config.yaml
hidden_act: "gelu"
norm_place: "pre"
positions: "rope"
rope_fraction: 0.25
init_std_o: 0.0
init_std_up: 0.024
optimizer: "muon_variant"
lr_head: 0.00932
max_seq_len: 512
doc_mask: true
dataset: "wikipedia_en"
Each number is 500 + 40 x the weight over its row's rms, rounded and kept within 0 to 999. Layers, rows and columns count from 0. Numbers have three digits each. The size before them is the row's rms in percent of the matrix's.

# layer 13 attention query, 128x128, rms 0.151, rows 0-108, columns 0-127
060:479490476460527480579455517473402569526464488474443548533568473507413486444527477489545473542545543553468483489491498512475461463443435499452532471519522532418476548485519534493561482511547536486429505493540545474537535545440438439464455515515518510546545480544509469497529478416581481457521525536514505455528534495495443463504515509574467560533496516476556540481509500582469530406529
066:514536553440466500442520400471494461471579497580480396532476496447468490534446477497530473510491524563513562511517536460454548486563509418561513487498525455482512452493533440544404450473457470511521497457401478473507482543445492527514469557461536541472523480504529551517539468471467473562492521551493534535552494463517573504466478498487501449497518523564512534499472543508446580563509
081:521508568475515486452463450518521492533544488515483464504468463552500453506555475585479565491416500520517498588550534539461526473557535470548582483443489496552499410412504470535466438494464500553468495468463461509510528488507555565524471540457524458466404558470453526514421505527506496481499485509474531526520472463479583536541464527398501514505526447550449504526516449450451510532502
088:461469539522536488468442439519531499515511498541495445523477452543486453523504539552522500528503476479528520577514512555461533471568579464527543468401513481616545454480502452505447388465509447547434499475432462483502523470510460573526470551469484438502432485514458489492487508549569559484532490466553528507519436451488552521542495531458483530495492496598443534492515450504481505532472
084:491415546539518476519475397528507481500520493498516478559496472515467474542455573509476473584521503545565519538496513528470445528487611471542454447439490540508497493478532433481474441513476473577452482466483415529473523437447425518517518526476469439455498466530510479477484465505601573438525501535512465475541459502527474516552498483446458521513533539588497510534503437557471534531504
114:540549377462499495568485550484483506536478500472501512512520511496451530535459526420517509498535557466459432476516443472520517508489437503509481497529428498439564512512517518466485504509465518436530528506478516467462503531477489444484505491570517589491574523514444487467554468477379481513525492545433505525502604529560507544526554500557509510485491499441574515435463576425530533514468
099:533522506526529502436589479449419534549558445507563482520493473477520489412476476484485469518535519556489496511490428417478586527575449518498500492511541464552498565476440507492564470551469449497574501467595532505472501483580515474537490494530466466544497449490509506497515465491511504422469487534566531561495510453398493443447516473559474439532485477494513497559502529499514494461562
104:539482439415448475395461501552445525535566468513488511477427557527506457459437513509532520537579528609512525493532503584454501480465498473561533525502458462484477523451531492499458422510497399452504523484527499552544496468498536472464542502524524444467486536498515498462512559480522516459499507574503470525428570447475487503530508527510545530477505445467515456590565531526484490472538
053:480445451440455505487580483543516523420483470511501522492493547450381479535485531494531452548596535544527547517532439402412527489509440495484488495506510511444606495556511463454500486494510521575457446489544493521444549476433449465504471510557496506473477483473500496528552499541550487524507541540473484570478524473514470474491478496594538473559467516499560487472447549512533482507476
074:510514541551542551466467505510560436469468505521455469498432460564542515536560485537494518436452502474520478501521454514577566526561544494551510508487492482554519407537492434509499512521485509529554536490432449514519452449527520487516451481500488489432453503463523559493447507520476563513496475512505552505520477570480597549506477504430510449476518416472417466525523449407526515593481
074:529513484502543587503539543471518490492493475503569505497438447616524486510516514530535559389484533430514477470509409485603520541527457526553509485478460447533527430508538494519530523451468493503519543528506451498485492520526469519493463534513520507446442534477504490483471439462527514464447421490477544533577526479542536594511465514428516512542553455470474461492534481425560516533455
063:480530562489507472502465385539521479493489496461517516622505489561439503498560569532430517489444429493596513510442548554512440489551572504476497510481528498543471471499550494519490506533496533519408534491519449569470502484491513450552474504515522463485451525485520526454437437533478555465536508542448514533518460504472526516483452490385505501494537504539494517550481446452455537564470
101:470514600474457480487548481505529474459541562501528486550498453488467509549591553557494460388446495503555517547456604508478492517514537518440514498471508497484402502496478456547464541498464423546554504496488500510530526512474521551461529492507536486479436460437524541501495518443471479529495487492481524463413412450483536500478485502405447522549488557520477538533515524535465561531551
086:496440577507476468457482507518555512458479515474462505487469450522502499545513526558558536565492452513519597541464620585420419415532578446503538514490462517539428480488446453528474565528449430551479487488538453506493525464426516487456513466501483498487513430486547459552463490503535514518523502485503522514473497497473464515414502500492471528541524509516450457489539475486434559531538
093:432422459493505451585457478471558494508489506474499495488434513487518481488599509462549494476541452504490376552563488454520471446506535563508516463436521498525486510542504473449468442526469556548507502479453524493499561498485534488480545494494529513454456468506497557571491498447497503460499553506554531531486443568539451447572498528476569481496474463556470573532585446543549502449511
099:526497514473498499454442525504429407516468485543556498520572487466508454487444518517561467502430412453491471482504544478549564527458539550539537510557485498558507462542542588516469484490553471462569562541475496457521503462535461485446487485488504484537519446519518486486465546503517489519514486449491582541542520519544506513560489496497534414535508416446400507443455439496559540447477
096:476498399500546546496505517520512513507494535446549497463507473440521523491599571476516477534481489529433497471453512524530488447529547550533491504437526565485444487472549529451490481466407485506529533472456495531489511510486610445474488500500429499535441479509502461473556547486482411461515520552562533484439527560486524540514514503549382431497515550516518531496487408484519552488538
090:559476497518485490497483494503557521524510554547534474553481463534509515464464496543444462462532477413567486603447543476512445508488498471508470495530439480526431485530531465485495548538428540476528476542469529512521524477511441498480584561480477491542509476466501477456558552484419415482503491488530492483426461518473531509529456596459373553450529528527487521568516537534544551462529
091:523535475529428524459451528536462565477550531460563425520436538487515487508513535562499455522449478527554380533497495514572492463488507477492523511442453469477530507533543510477556424505497471484476508496532514568522446549441549492523487477444577543514580534522469518460586462523549525515550509516456513490515486462476420498487499469455570495494449506563453473523536515502509508394446
101:492464453545539480491520521539550510480553499474484498475507459488518445499440430529514438541435496476524483521566435530476549502439510499543450508550541512480493437546454454482465506462517563536404431508486463463483531526511473482475496429509526469534521584543549465534561535542531547517476540493606568498531472492507527450450511550496415492537506525429491447486561549524482525420564
094:495536541520449502456517483492532490484519508511484532509453494565462496543462510440516491507544482478429466465518404435529472521482485473575543571488477524502515546494489542513497555496479494613515528538513426557506492543510569498533476536554533448502467538514504464449460430516479414573482533519506563487483592488405515455423470509469577462479493462537507405553466482532514462467500
094:565463481464479533478492501470534432462529507550481478481477477487520462461451501517476519498521567512463519473491507522501518573517477476513566547461565471486467499451520508543581564417532584531536539546469519459442475505519515449473541534501552458566512528524443537484529548433475450506528464457495476600499460552471473448461483422461575488482519465542431532474476606555490498547443
087:418458412552451475462478442505517437515490471525459463543490564511502473457461496511447539612427536474508554543460501442500504510478589468461433473493519584520528452452497518456524570527501545512465509534480514473463478483513497472509495499442589460481512485521541564509505536492491508521501543581521491512521472526466482476463542530548531536426599485424519487492496492523569423483506
088:504476487476467525480516459434529536548481483502380540532443440539535528463510415517492527508469481468535521528553421588529471484510493455464524582473467453548567492518515552455474456471578478446561501484458449512552564482501474486462435486550507502553514443510482510554585525493526550484522504470607493472518558538479493491526487449495511508435458439530533467486541482537492495454467
099:454558509520468498404627482482475528452529448453499512481528538470466489558575506512528541546574463540432496532466550508456477421569474436450523507497441523488458482475495450554473462516465531526515518493523490489481566571530503484455466528472489514519608512433530540538438531468561502405500465465567519542478536487520434517494482557494570506470524502458520483467480488508500511495501
100:470446516469468453464499498453544509537526470500564523503424559544539485465561400424534486472439538553530405521468560465495512538480505532448491581471459517469498563490528487459490425482558501479519584530494474546499445520481546546548533530475471545475546584478526500444462499464481578522512489535463446516497492451524542441539511519452507452538391532513473535491469498532502491487485
095:552513460462519533472472453420472457473571450478503579470493476451515469488480515513504600540494475482548465450497488484474489591536474505506499496542584532483498444482446551494455518576482557529497495496564486496508505502497517436500545524512531446440511493534502476434500535492548632507490402542514444521445465520579536493550464505450545560485473448506460440534482496463491461473462
091:469531543466486557443509472537478529460512478509490523475539470420540472557573453498508540495465527522523515515523550465508518498488449488537530515565532544450532532458477543594519476470572464471412430574445516450539497525561453498458547518530454472468403539474500511476586531475518468471489488395500488526492452463486494443477470523521568470444457534484576532508503491524489461412509
098:540601477480471513510481521458500557446465513504492610445493520468557524495476530559458448543508502523530458471539564507519455480535470389576497521460502466485488549484466478542573511500482523458503501500576500515485578538571558489519511452457571498494469533546490510486422463490441566509514471456472499518477541476492484504441481531465481443409523442488555487483552501547432505531441
098:490503490535503583504455563501565512432509499424465578530426442497536516568483435535463477482528464511458515579554514490506483516530514483556465528502460438543455560589546497462529496461481461487515525518462561487451474535538546446523463470504532502502513470445442479504513462506569510378485436551521498436512482461480586482574494465524510425499520514446507475525494520559528490484508
098:493527442523458543457473461456543507487505528546583543456485525510517459392522490464556458542539517462492569476518459531581504430510573477519453460465568568444520535507514404520481557528494408466546536494464517503521518483512500410504527439549471505472475538504560500514456527542511530577463477497517516527548438509517533414520476472472536502485473565531535488459473514537470502437472
092:471569494467512490466521496471554473517474489420530541435580515546478534467470495484500455581563516546497485505492527443403502483440563501466586543509440553476530512437519569504547428537499539480452552499539522495501494444449508457446493436484475506535478517499476443513507516459450433492533456531423469475599569531508532511562504485519475513481468536574449529561510534533520491482517
099:414557462513501521491513539482509503520453519507465508548518475492419560626510528502509519557550481567509550463526531518508492530520506482380412491563495521505484497493490537580436444543479459504458536498559486553481474482458461468571531406495440483538507482532464485489555488478446447473496453563503508544516436507548538436501541476498480464509521459536449512467524533508519473576458
101:443428516503537458408504495483461469536457532494484498452603529522500494549465510506440480503484520572565443549572507459557469490501513546559436430469530514488500511505413458523513498404496512515498553500466512562496523591480557554549577514525492508505528455552533565462513482476490473464555445504491516532426531496501472462532452437610467483514493474519475471475501524495454517495482
108:466502470494529507484537461531540489493446461444469535486513496520492572494558479503487503475517510397538470440469523466528473547499452508423500501536387506473526533597540536495498512449483543530466434436564447511491514439545517491468471567474526524487532513489489465493573468572429511441498507534515523491506398513543515483528557485471505524570533554461517470548497491563474579564431
105:512581483505514489451472465529495456572464497519476557527573491467534432452527487506475465463488489532523402444557490480479519459525475569488522506443521485518495498546490500499452541494560503565520515520430515467437473494497479484591599441475533503547459539431501492400486522512535475465488585568494499482464453528480421517475492533497561446452442522496514545499559495496474496594513
090:496449466584518542570569460504502552476478425473562533489574480526511520515476462432488495503459495396444502468551498540530420508486493473434538406534534477519489546480502506482459432502433498504522432453522443450491554451493531439533539467495504571449557521556515462520556558520509455555560513505567536468499497446479510412476498548514472515523471495540492537506481493495474521545470
100:488540434498547464495477556482492534532580451546507453456470499503517486487479568502519448523509445499562503597508494450551479521512484517531495475557470477435505525472464466442503464493535500492575561498526516503491513465515497512518472500485522417552540496443507602508496573548586354499449492456511499441509461447519472523476528531454425511540485458535499502465509480554479530586452
097:452524582441494493526491486569468531463532480477518496483460413507501506502522459513486406499549563409498528485512547490439449543596456448519524494480535498518420497427517500505442530478533505524558508461532436577505420532441470478458543529472494581500479522494467456465558470472464528544516509468471503554573530488489546552535526558437525475526506498433523477567495496548519444505495
091:487463513444497586527486462579531505593482511505494448540470475499511520470463485542469482500567511499447466470471465534521486525562497414548459482498485503487508519533487474468539507504472577501476477582487511449497443502464473540503523522484464505479553469469555380479460609477606494566515449448509494510504491514499459432480526520560450455505530473549575449535433512533502447553478
099:525501587540450554434442488475513605426500495497425486467570453496528515483526523508514505513470480455435502510457477454459494467491525518527524512493506492443488520497488533491470497513438470528449414488537378409457522522521446532509566491537519497486541486490556561597508483482499442494512536501514534516472554459521481532568584510567418539489515566537480507503468462455534496493482
110:480484467491434545481520548493500416491536518496468513515492546548557530563482521529472521504442511528553434472498501494548526541472523557550541513499484502562486467546442527544490474481427442536623518555505503502548582463477536456492498529454440462486513476443495462571491495433453438497524484390568521520563427514528512450513479479517497557486455460489491456428557443528525492486512
089:452523512510454522481537536473509508565579467494493520501464450486538521516489528526492578537466470488511508550544483536485525497380560489432436499531560515478467496564523490507555495466570556449532531496577467452542499438479425556496523490488473499498465467522554381408534523460450488447494483463484443491534501428479574552505463450517542482489541527556494459445485483550514531516502
097:582511491407517510462557420472454454548508496477500522486506497499502500533546586508582489558512432518483514453453461408588503458461443542449503528526529515479547520522522463468490499517605498476525482515422494558558511494465499496516490505490564511458554489489507483476508487494537451449601557463472528559537438469503474485475543576476492466479455538476540515530539492479458464481420
109:492478547481532525543595526539482472514467446490509387596463467483521554555466570445516463460540517491579525506490573496502464517499492583463479444505477519467492477465481527522487471385530477512504486530475495497427496522469532406505558452494482487419551476510466460513483432478543571583465506490484513548471497519482493512549546465473472446496511550535544506551503513550491550540464
099:572479433507498465476515504470545571470431527531493506477474463474488592476532463460549539461457511493467510503548528533482514504489500542555497504503509526537462379609523509553478477482526491551493516554533534499487520453490482497534555461425500510530536378445586484537492464425422505497497533447502475464512504529470501463498580560509486512460525507433425510445528539522539511538472
104:541458372499556537508538513501480492484433484523561478464472530425534429525585486486473535508514515565502445507503514452542384546514541549536479465496491520466499475479464480458522483547510532520484517506439508488486456436500494565594448539515538484459543549425455526527522466465490497473504505508477486491545488588459518618480482499443461547518469499463542456460492496515529548557517
105:451497547446445562511528575523492509554485490464495515428448470582490491458513478475559563493420514504385544536491512518501494497454444486463566471523481492505468525516437506429438528496396496500554533428448468522531483526446486552519429466541481564513487531578481573499543509552441506541451491491462489534475472479563521545551518525544531492488511517518481500536503552459549509460534
106:472544537520445507468496423520438552513537503460510497504504500496460529470476513533498591492545553454538440539524530518493572433486503520553507508485556479497527489448497575519506455425565545474507505494544490572492520534472504495464498440497501484424522573502547513495463506566436436489489480447530479504533504566436563478501440527405489517446536449455477483555544531411529405489533
094:502529505520519490484509465536517483515525414529470524496485499538427500541492439546538532542505502538451562453552493451478543445456456462452449487523492529505496556540508584508482437507494516468497463466554406587501525605544485501563549529490485554507531495474457458517548480480475508468539515463487496440514598543480501492535426479495476471506462542470551551463503423573522414420492
089:489510504492488510497575545463443455507478456448478623524459418491482486480459504533494520457459558548541475601427512485475445460461564476525532501533538485472529445542508514496487461469515521564513496428495522503518509478489524497555459576489562468543484443499501498522446615463423448538445430544452536494512495555506491497580463443485525533567520476498542536471499549495490488516524
090:532430526488483414482579485533584500500375480515491481573469525423450517472469501565453508501507514555527417517484543481517526483538470548384515475534564512498460437516423463453497510506443464459493487504485492519520480526454567525476484479538483506485500538490467478520484517539527435528483511470545454510512465526547561527581550458540511489479531555536565513538515480464478541555434
099:527463532512513488623475489492490526531454480513463483457561435504397517442556527525462575574494447538548470492466608497521511491419466470427506491530467530537506514487524506504531506515513546511534434561490514455474435417483559470518515510532526511496499504475515457469459495544484522534480521575528489546511489471518473464481515460539445521534474495448488354577475476529495510518523
094:459502506526548488530553539550510522533510555472465521500422504533530440434445430546551487450489540493430489520507487454598431479477514531401478568446462580442539528511438521499534504521484414528461524455517513522418525532530577552428542524495541511550514474492518506490550538464565519556519516492532498463493438435558478478519506490475500470536418460482502462496531513492528497534513
088:516524447525439474481545515540426490431490427525454514559601520505487424556549447487516428471546502535537482550463466494564539520449535465490576539523497422506443517513465507532477506597527520513488525496487507495424528534546486449474520512442500477565557511557519514478481455504544393548530526507541448521504468500562567441535421511515445504456510532500491506513496475500518514492548
101:490544546486466508456555439475551457423444495465468482540521466467505518457494504538397491511440456480481526462481470463501488458508527578564422552497561568486450542505575588461500477507455552439561516508557479542497541500506531464473484443516503501524441455489544522503533463530560459454472501493435545537451512502543457470395446518522545522527467550536508499537539491488486463559544
107:512552571475449492547503537544497541512510473571490463480522450486515511545521470450511505548527546477506514497460457538478478514439526494497470442492509502484599500454470544483501505513462448490543557606441508504412481565449595529492450509453511505523535502532432491483501473482463524511459511429498512560504379485492488598513525506473482472505468491446478567562428518431528546559520
100:523506480394477534492527487502479542483537514486500471541589563499512487453542487517468464446519470521473499478584529477505488456500479540557537468451565440508573441536436458485545434512477507436518494475482563471449525523503531558536518501567520448556412548516447525444453423496562474577574434413498558495497508533463492522508498510469485479471511500596500532490503515476528462478505
102:428409461499528533488481424469420453459525517529516575515501504464467433484409552428444433632534468561485487557503465537445493498459448509509624560484521512483505497515471538503526530480500449539504493471508489528464556534471502517459555405500497525521537558452503484530513482503522490511471508463529519488476497518485556573509510492503532573487482482513464486458495544460523520483562
094:449454569539460477494546489497499462499515445439585497454532488512400486437511524520506482492510478568553491551515486547508450546466493434456513515425499509506581494505571488537496502436429488465538464547484508472532482514521514514543506549487554440466518563546561494530544459453536504418461498514514589469531438459512553513514512519439407522514555459464487544469486525463473453514572
089:451561494516506490521443508434477506521523455428491467496504430524520510502502521489463575473469439530506556539507497516445560515501579512521437491554503495504575452466479506507520599480464485522387497478485476531479460506518495503454483506469427550528531449505509542492544505531502485563479522534477554574459545527477502464564505506430593524459439509475503477488626534527427479459443
096:504526529520483425494454572500475540488509535489552515514567494496540444497466500459487437481442499520498452419516469508552440543546472527480528519539485489417502519499504507517419517490497474475498391458459571425441483437448576537542506496487443521449468476508571502500528511523579517543533473498468459540524528544537503517542434505467489513464557448532475522455461482628528501564496
094:554490477565424488544532471486548428543561500490545460515480495445469478478444479442513460525538508526504499539528512472537423473585475489509518468474599544497551472458517478522552474511524508575518430530481497466573537480454461514464467590373494543533501494582574492482522531531455507467525499514534512537459538468481470458530547434541487456493440533478479466464451515493487463558496
105:525499538581464521463556492562465504503485455515473486511503522420499531506542524534478509508484562500434506501524406462487550512512493474448502448500392595509495535471521510514488550532491489515507475561556521543460567380522466504459575520495508544463521523498504529502466521526512483450421449429468470383493581494451511490502464489505514571494539527473495435571504479530526454504527
055:517485481455411449592543497520497511488468481514533463431459436536462469520435511505495471468531462574507475494489429524517552475519468519548507579540579452484544480468548548515454465546485453422452494504429586468456453491498458510491499461497519516529474516503504557500553554487474549434491509551536479501594514554528562539443483443459475469521539530574512552481494449467456492545506
061:528485487497487501473515487523539504568520424526464491504524476496450424417432436466502484495500466459491594551489588466383510453522574449508506480501523485506582560517482457481471487515518462529469543521444602494519435518518422517472513481457507479543562513499582498528529410507397532531519545500479528536495542501508568486475502496547548536454509505535504531505467477545531516512484
052:519542419521485432495506461515567446528489459515532526557504408493461492491520410497436476453516546431500516543485510454561533488576541485514523541534470486518536506527483435458518507624512496506443495471462517485456529392521504508580510505523512522459514543506546515473471458528462466489476509544469520476470489486495520479483591482499531595540510511536538532554528415519498500530403
074:513462489543477496564493470506547474516476497460518524549507476448494501489517479517465522521465525511540495593506541541427532510510590445447498477549503551573467520532503475500544521554490436503499502502506505487535544459455503421491578506463432531488470419530551433490455433544448530529479499513530501423444400434552517514541508542519487565464509574500566430574500454530483470449477
096:452399596547527437554466425528550453535510477496495491487464453466483441427478543502556442563526475506516523551463604557471437475516560461491547449496519567496460504466492484508490462525509457554459460465447479525477531465461510519502557549463476487504501446541517453501481503527556510532490529527504540461472469493524426441539546499482510555513495576559514504587494453538463511462533
109:486475481518534530430486469486495453495534510543521573507475555450521451472489496471478474537523451575450489531472518471478493444518540545511537496505543514501458459491493538495485542478521435565545491420457542490524515470532487499492481467505495477499461480431539487521476516538642529415494491490592485542496501511543503485510423511521557479442502423477439485545598379539504513444566
110:508476533536520453578502589539515489494484538486511508490540476474479450494442471504484453460534464509475471502500509466420457529468497540467502539606538464515535428473516502527381507534496457534490472497514555547460431517415489501511511416524506527531468485469448486575496515565522514560446491580412495512473499486486531574444504494456571473555561515475471498574482438531496548501502
108:455510462399538463481515463468464546550435541510477525498506509542495420551469553460533461541579498566481537527506449550464470503483452447420575556478473393509532540489475473544563521523498454463534432596542485483503493536418557534480537452558517445509490505552470513507466505450525500508484497423472500532537431508510556502579478525519539507510519546513493514482512515522450473515486
045:529555561529440471517472515482498546454557457469481527501449446492537489494526548457464484494457486544496434529459495476514495494525571523440553546473557507511466478527497601476578471507486498564502507513544506495481561478467476550426557588571502497486462529519456436532573487475579539454486539538504456458483485464455433515472472483443483527575472464536590410520470444497502478501478
053:522494480528467473515537529489454504485556536513526488481461517520531473592513529505496464491538492560503454500474457476419444540416539472473513552427509574513525452377512464456484501480501438518415477526580566523481549543498466491451516460588435459438473537462517475540462496532538575480550517536494510464530519469541549539557511487517521583471480461527454509486550481474453483522438
069:501431489494462528493498569465494513490561484505571542487493555503556499485508469494486545537567570457501549543500556500471496534457482433523497469534463532483460550454432507479510551542475446524478463536515461470461521518505513530430502519542501528464569532491533486544458568455446500541459507522524446432511510519536497508487517513554408546415543523425454396493522458512447521389561
076:503482456502502567498526616420468538479499497511517483459545535491515491493507477474460530493510522461472478464508439479586496507502454476581466506506480484444560514509503530456535540436517505455515470528558512471491492581501537495476424437592557475515526519486434485588491591542460437537477473460499502563462567505517516538432483502525463498494565485426472446423480528500526444556528
081:478482490561540477473526375544506416492468467540517505528457451506436427445507568472503430512507483513497538529537504516504542472552587545540571489475550530543468443474502499503502455551466446524532443457440508483498552417495540512555525541512442512534468514522509479455481448553543484465491494426553540500478486440466512494537488502485536516520501512588488559559553407478480475510467
076:500481458552517549544553445460514482483522482495405433552533436496445534488504520526532435507553474507608531515527497462508541567500480556409455518511546501464509508527458458581485362552516515550464505499489466545501520507498473514565501557461522533521502518503519501497535414467538515490502509448453489413467490531477485419483476491499515510549519541608535501499470518504497461529452
108:512498602522512479539514484477465430523472510521579490517482513505511527479500527457459467538494473447434493509515428427556480539482564542530572447509447474430508483572470536476504538553569488558527464511487550507453503481478568439516547499529544524529534474510485447416472473533500481586560475458482565509495481524443525465455483396480595492520465522528529472505460479530511550509436
112:381533564491489498554493444551541473492530465453491593491496455540470568507499502495464504482470497487460486492517457509465546484465529505474518488460488527558493526506500539491448446503426482489523530408505439535522558550460540507417488428520469498538463529564518422516543561488474472532556516540584566496512519494470532447612507483529519515527438475418521452538482446461486481517508
113:497391535514520514520557525505480586515481593488451502526451510464506486499454473520478448448548562489511531556452507494521507486471513530468529536488515519450505456518483532532496492483507444497471458456543504569523551424445482506446566498473498556473539472487494505549558534529461539497565551342548536444543475514424498525533512514492422578474478549486561480506504468489526541478461
114:470520515450569516529491518513484487501447449520514531576501512473549549507502526485487502463452478468527467595461417469469538487530513492541421551453479486494497456509557527558482507530504581518525464511516494450461489483535438483502516528463465459522498390492490395508480500433443521452555518540489547480517587531527510569503447509559474529461450537488521486442521449607563490446473
112:491501490509520505454482490564494471576458537478454476510463560476469476550483464514485511502440481528458407472502466475483487487552522522467446490497531619500452524535446511513504552445553495431482521519519508562520465459436478518496519462458487552482482503657473485447501459485463514508484551521463460529453575540561509535518519507556492577489533498485594406484502469468538444507527
113:542443550520498450557512487489484586466493554507518515520532475471477501559522529485522473431413490554465487378469501551530531518517481537493507437505559493513490584456527550520484569499518407462580509511464437461531513507526511508469498521491398503508447465482476478476535464529519460497590502433550490529483581490527513525471510498465488501557460412556477535472482528456494491501421
115:467506533514492493445508494480563514457534505526511489504508544529568512533427475543490465508441468482553553449502540539496607524563559502490444524470478537422476545508547479513530545469458495453512491488483519486482512368569459490521594451498464478494474524573528515469519489535430478438479480457483509507546404487473531490479521488562592460553518567493460440514505446529459544508476
112:485511500570437449413495571526469514440575558480463569489571514486489466477489494479475445494479570506471467580478487445501474475488460474483521517516415504469501601452511478472487545568470464482493484511556518457472547512549526555511494555536503506588482474531563537525502464577499422474519494544498510421419541497476460534464478534534469470554486527456497489516476499532491493405536
110:528489471473494441452413476497452462504524569489560492504514535535515485456504528529467511505447507475534453536452453509592532554502488538464492560518513480419496513443512463498424501523494535504479468459499437528586498522500454485478578496537525532518505505512508550442530640525501553530494493560562493561451411503459493442450440555509452540463500492541444484503527567499458528498451
115:582471524431479480531418530502559442538499552454539419517450484488475567503575495428504482522480518482418515508471442507443538599535451498474472524437528546598516560517546466500502457482434456549536494439557480482481508477496571486524489506466458521565533539504486542517471448506473536511455531449535475482555420546476527516514499476509500474540484482487481516467471494516528569519577
110:506527543522471494531422509471538481541477507521456469565504545507537516478492434486526523503430485474491529553554443428491521471506531499476494489473464462526537493490475523476476433497497531484502553496499495520529492538466450586491517574438543504545492472482495618472537497486508475461479524491418499481500479536547447496539579557518580496476374584458458601514537440435505519467448
116:534482484508456505481456499517405497472576498519479492554518546518470560493477487552525495581508521484508577529584531544532497434431517453441493538447497542487456499497452541555466517525529449540462451462530426475457576577543464455515499393468526548456451462480436502536474503551527519506436529521479496538468484489565550512493529434472545480456465508542502513434518483455501535459557
111:493419541414585514576508455515544527527529451469413467424536493519466541484622488479507477532498500513469453493538537448473433497594487479529503529474470497498452509450561541494479463449523562496508457487504451488512559520433469516433512498504466581401551546505498581520504545522519435485523477496465480490511530521490533546521498444463521501436512564484517499507568484501486519472486
105:513481494512509486585430550544510460531496514519406456566540480611438506499500526495546502486537549458495554478508589477509513485559495499470523545540467543491478520471498493447476510445497451523569504534536513433562556472438476473457496525460507582466544436465505519497481555482475572492557501497435468519524501520491531497479523498519482436456510471441490486581428483602469435489460
109:507532491443537459501473518443587485480495484382466530507514503478452502574543561523544463514544427460482552538499508486546490506500569508454558509497536611470535449499514463491482486546552427481502502486521496509625463491512500518445452508578490514542473527461448430504446459510494439462475480518509541491549504466465501539516513521502440419536559502567485468517557507475474522435483
110:551501615521592494442487502489497448482383467504520517474508479550506508598495479539530483481493461491460584550419484533556411513539491424524516430501474445490495548512436455541475513477466503478407467451471438523501492454517514507538520557495492540475530468481503484495567481539482538508481501538478526512487497511464588540553579516572478502483531491476418519489484482514499477521521
111:496559510471519527505501463471543443488497507531514590499462493489529559445535465564512561534522490469493578500469530480485474596496417523562497505526445500503480490487575473505520566482530454438512515539495455579476488542491440517493476536464562481460428467492467500546508463543452529501517524456514509515367475472561481554587507495432581493525474477423467440469479480489489482443504
111:460462484544529451535488460509520513462500421502557434551540520461469500461511524485504493531487494484532539468477403469493592483511540460502559476510496508486449435461445527451463509513426469409543484530458522517470544506559581499546491487508568561442475540485524557525451415516545537492513536520550468448483486452421497556553543530497444574484486577524510525559497485464510499454550
119:498483600471515510549509465540495491408501482588470481581414444469544445505484488517458479510548468432493545518518587478503485501557520529502447540449485498505475493511425432481457456498495489458488473476574505493485510571577530424479535526577530445546463516496454518501476514443536524465523457459513498474438497466519563493501545557572526572485511457555560497482544489444503472495503
115:542493605473467529525483509484496479455461526515522526474495522507492507465501485514476508521441506556508516528542535483486499498418483474524555518586593487501494514522446533444570464434581498460505500566512429518557507515530506502495587479481437484484480550545542426493472535428396483513503485447477436573469525422480544481483481513545441465546447545509446514503498552503539521427553
110:508420549495500584511435501432504429429491514457481545495528476466496479544474501483428490498518510491470466519486502493527588533554505494497488509518541523451521487527529537533458497503507536470427433527432499405520542529457520476628458504526485496462472600441482465483501494540413567516513533544502501548533477568548444416516533552499578464483491485479536517550470513468532499514503
110:570578503496467507544488527478489489556484506487593522457484554467487460528540574459506521549497465552456500489476504523538420501491488487501496510525453506495459481480456444563445432506450478516518527420496528496522513447485582423503456531415496545451413497513547532505504580522460478467556457533415523502488493487576544482547482494484503589567471548499510465416472475498486553515462
120:481573447554540522485462507482454487459547477446523464461428484514496529525544482489496472535514513556530473521478449504488502506548547471658507502417532453491548518481483531503544454485457410520516532509564553559494542504482528457457516480479501429472543500484453481572514538565468486464414499459469532510468599537478520428434532497501507498485445484514500531556507530542549491452447
109:581495480521523461479488505463512514434523485472581545511488416502464516484513425469459455478501468521511497433539454422530466476424536477488511532455456548542451550474525455561544523520555481551515498586500503463509488496486512478487493514578555484455499468445520480470505596482472531447514633487550462464502472513502477553440565583506517482492486522454541496484516473570465571509508
117:592610480497460534491505481494504524507532472480490547498481486425572546484451442501440511397523518531543532491512501507510522457545433460407570519559524526489520564500434500471466470525494562461486484473561541490548537483532567452478571521474487535489483504502540448504444510525560519528455480455506456462513605500513462485539450478438502446465480551485498435556486542535490462516470
114:476508444505517539479533508521467369499554560478509504535528530490480532548510503485598486377469542517556498457508501444489526490492487543480522516501486562490493468500478479509528447447503548558476440541457507579443474467489517473403554573464498472452461568430511505498508502501575461555528538471490522521571507570480534482491508508481578510556469472455430559457503499475495459500511
108:486571532536570538572555486468540501519534479530477515461494515437435418497504439528551481464517495538502490499515474444526484544513494486395433484519526531472516508449535479439512553469486491460485503530532467433463476482478467472477514505516553530472561472550445449602563561507547523518456521570548519506510482453572505374524500464503426463529439481513471523523494494522525533465569
111:476566494536445456473536499550503438504373531531471485524525489518505510403417513464505518463576496440419428533520532493433516538461511480530546527505505535540529468519509496548537570471474474545471499522451487414525513541573505477502524514490495578463523508497486499547486614513448431457457556449495531524497538498468538496566515483454471476493476545532441442500519532525514519551479
112:492493490465484552503468550517528526479554464490617487527442516477514560438506467461511526456580492458549485582517496505449453423529518440519493476522550494459488490460477403449534544447406472473508524509431486492512484488513553555458512481575490491494501449531505462511509477516464444558585512548501487550497487606532548555462556479509523509437496515566489467511439528488484545525464
112:521445443524476526521424478502471480539505464512543546538437517524481443487434459477492443441491521548507500459520548603490464457449527549530477508452452529501537479513535528397566519499534552497483519486579441488480453475473542522565476538561525553482521528536453498522490500503491576468565546533473488483514599523456514530498453518426500476532399484504457476489512506498398549487476
109:578503488519545437556457448530500504511519477472376535522460444534513490511469510588510567549484513537465434476531429493525477483421526457517565581509492462497484484514578516458518492474507509511479449503492482484453568417505545495499599496447548486567469544502520497481463487562469513507487524495475494475543502514534458475525570520492452503509505425517460437497466462525507522610451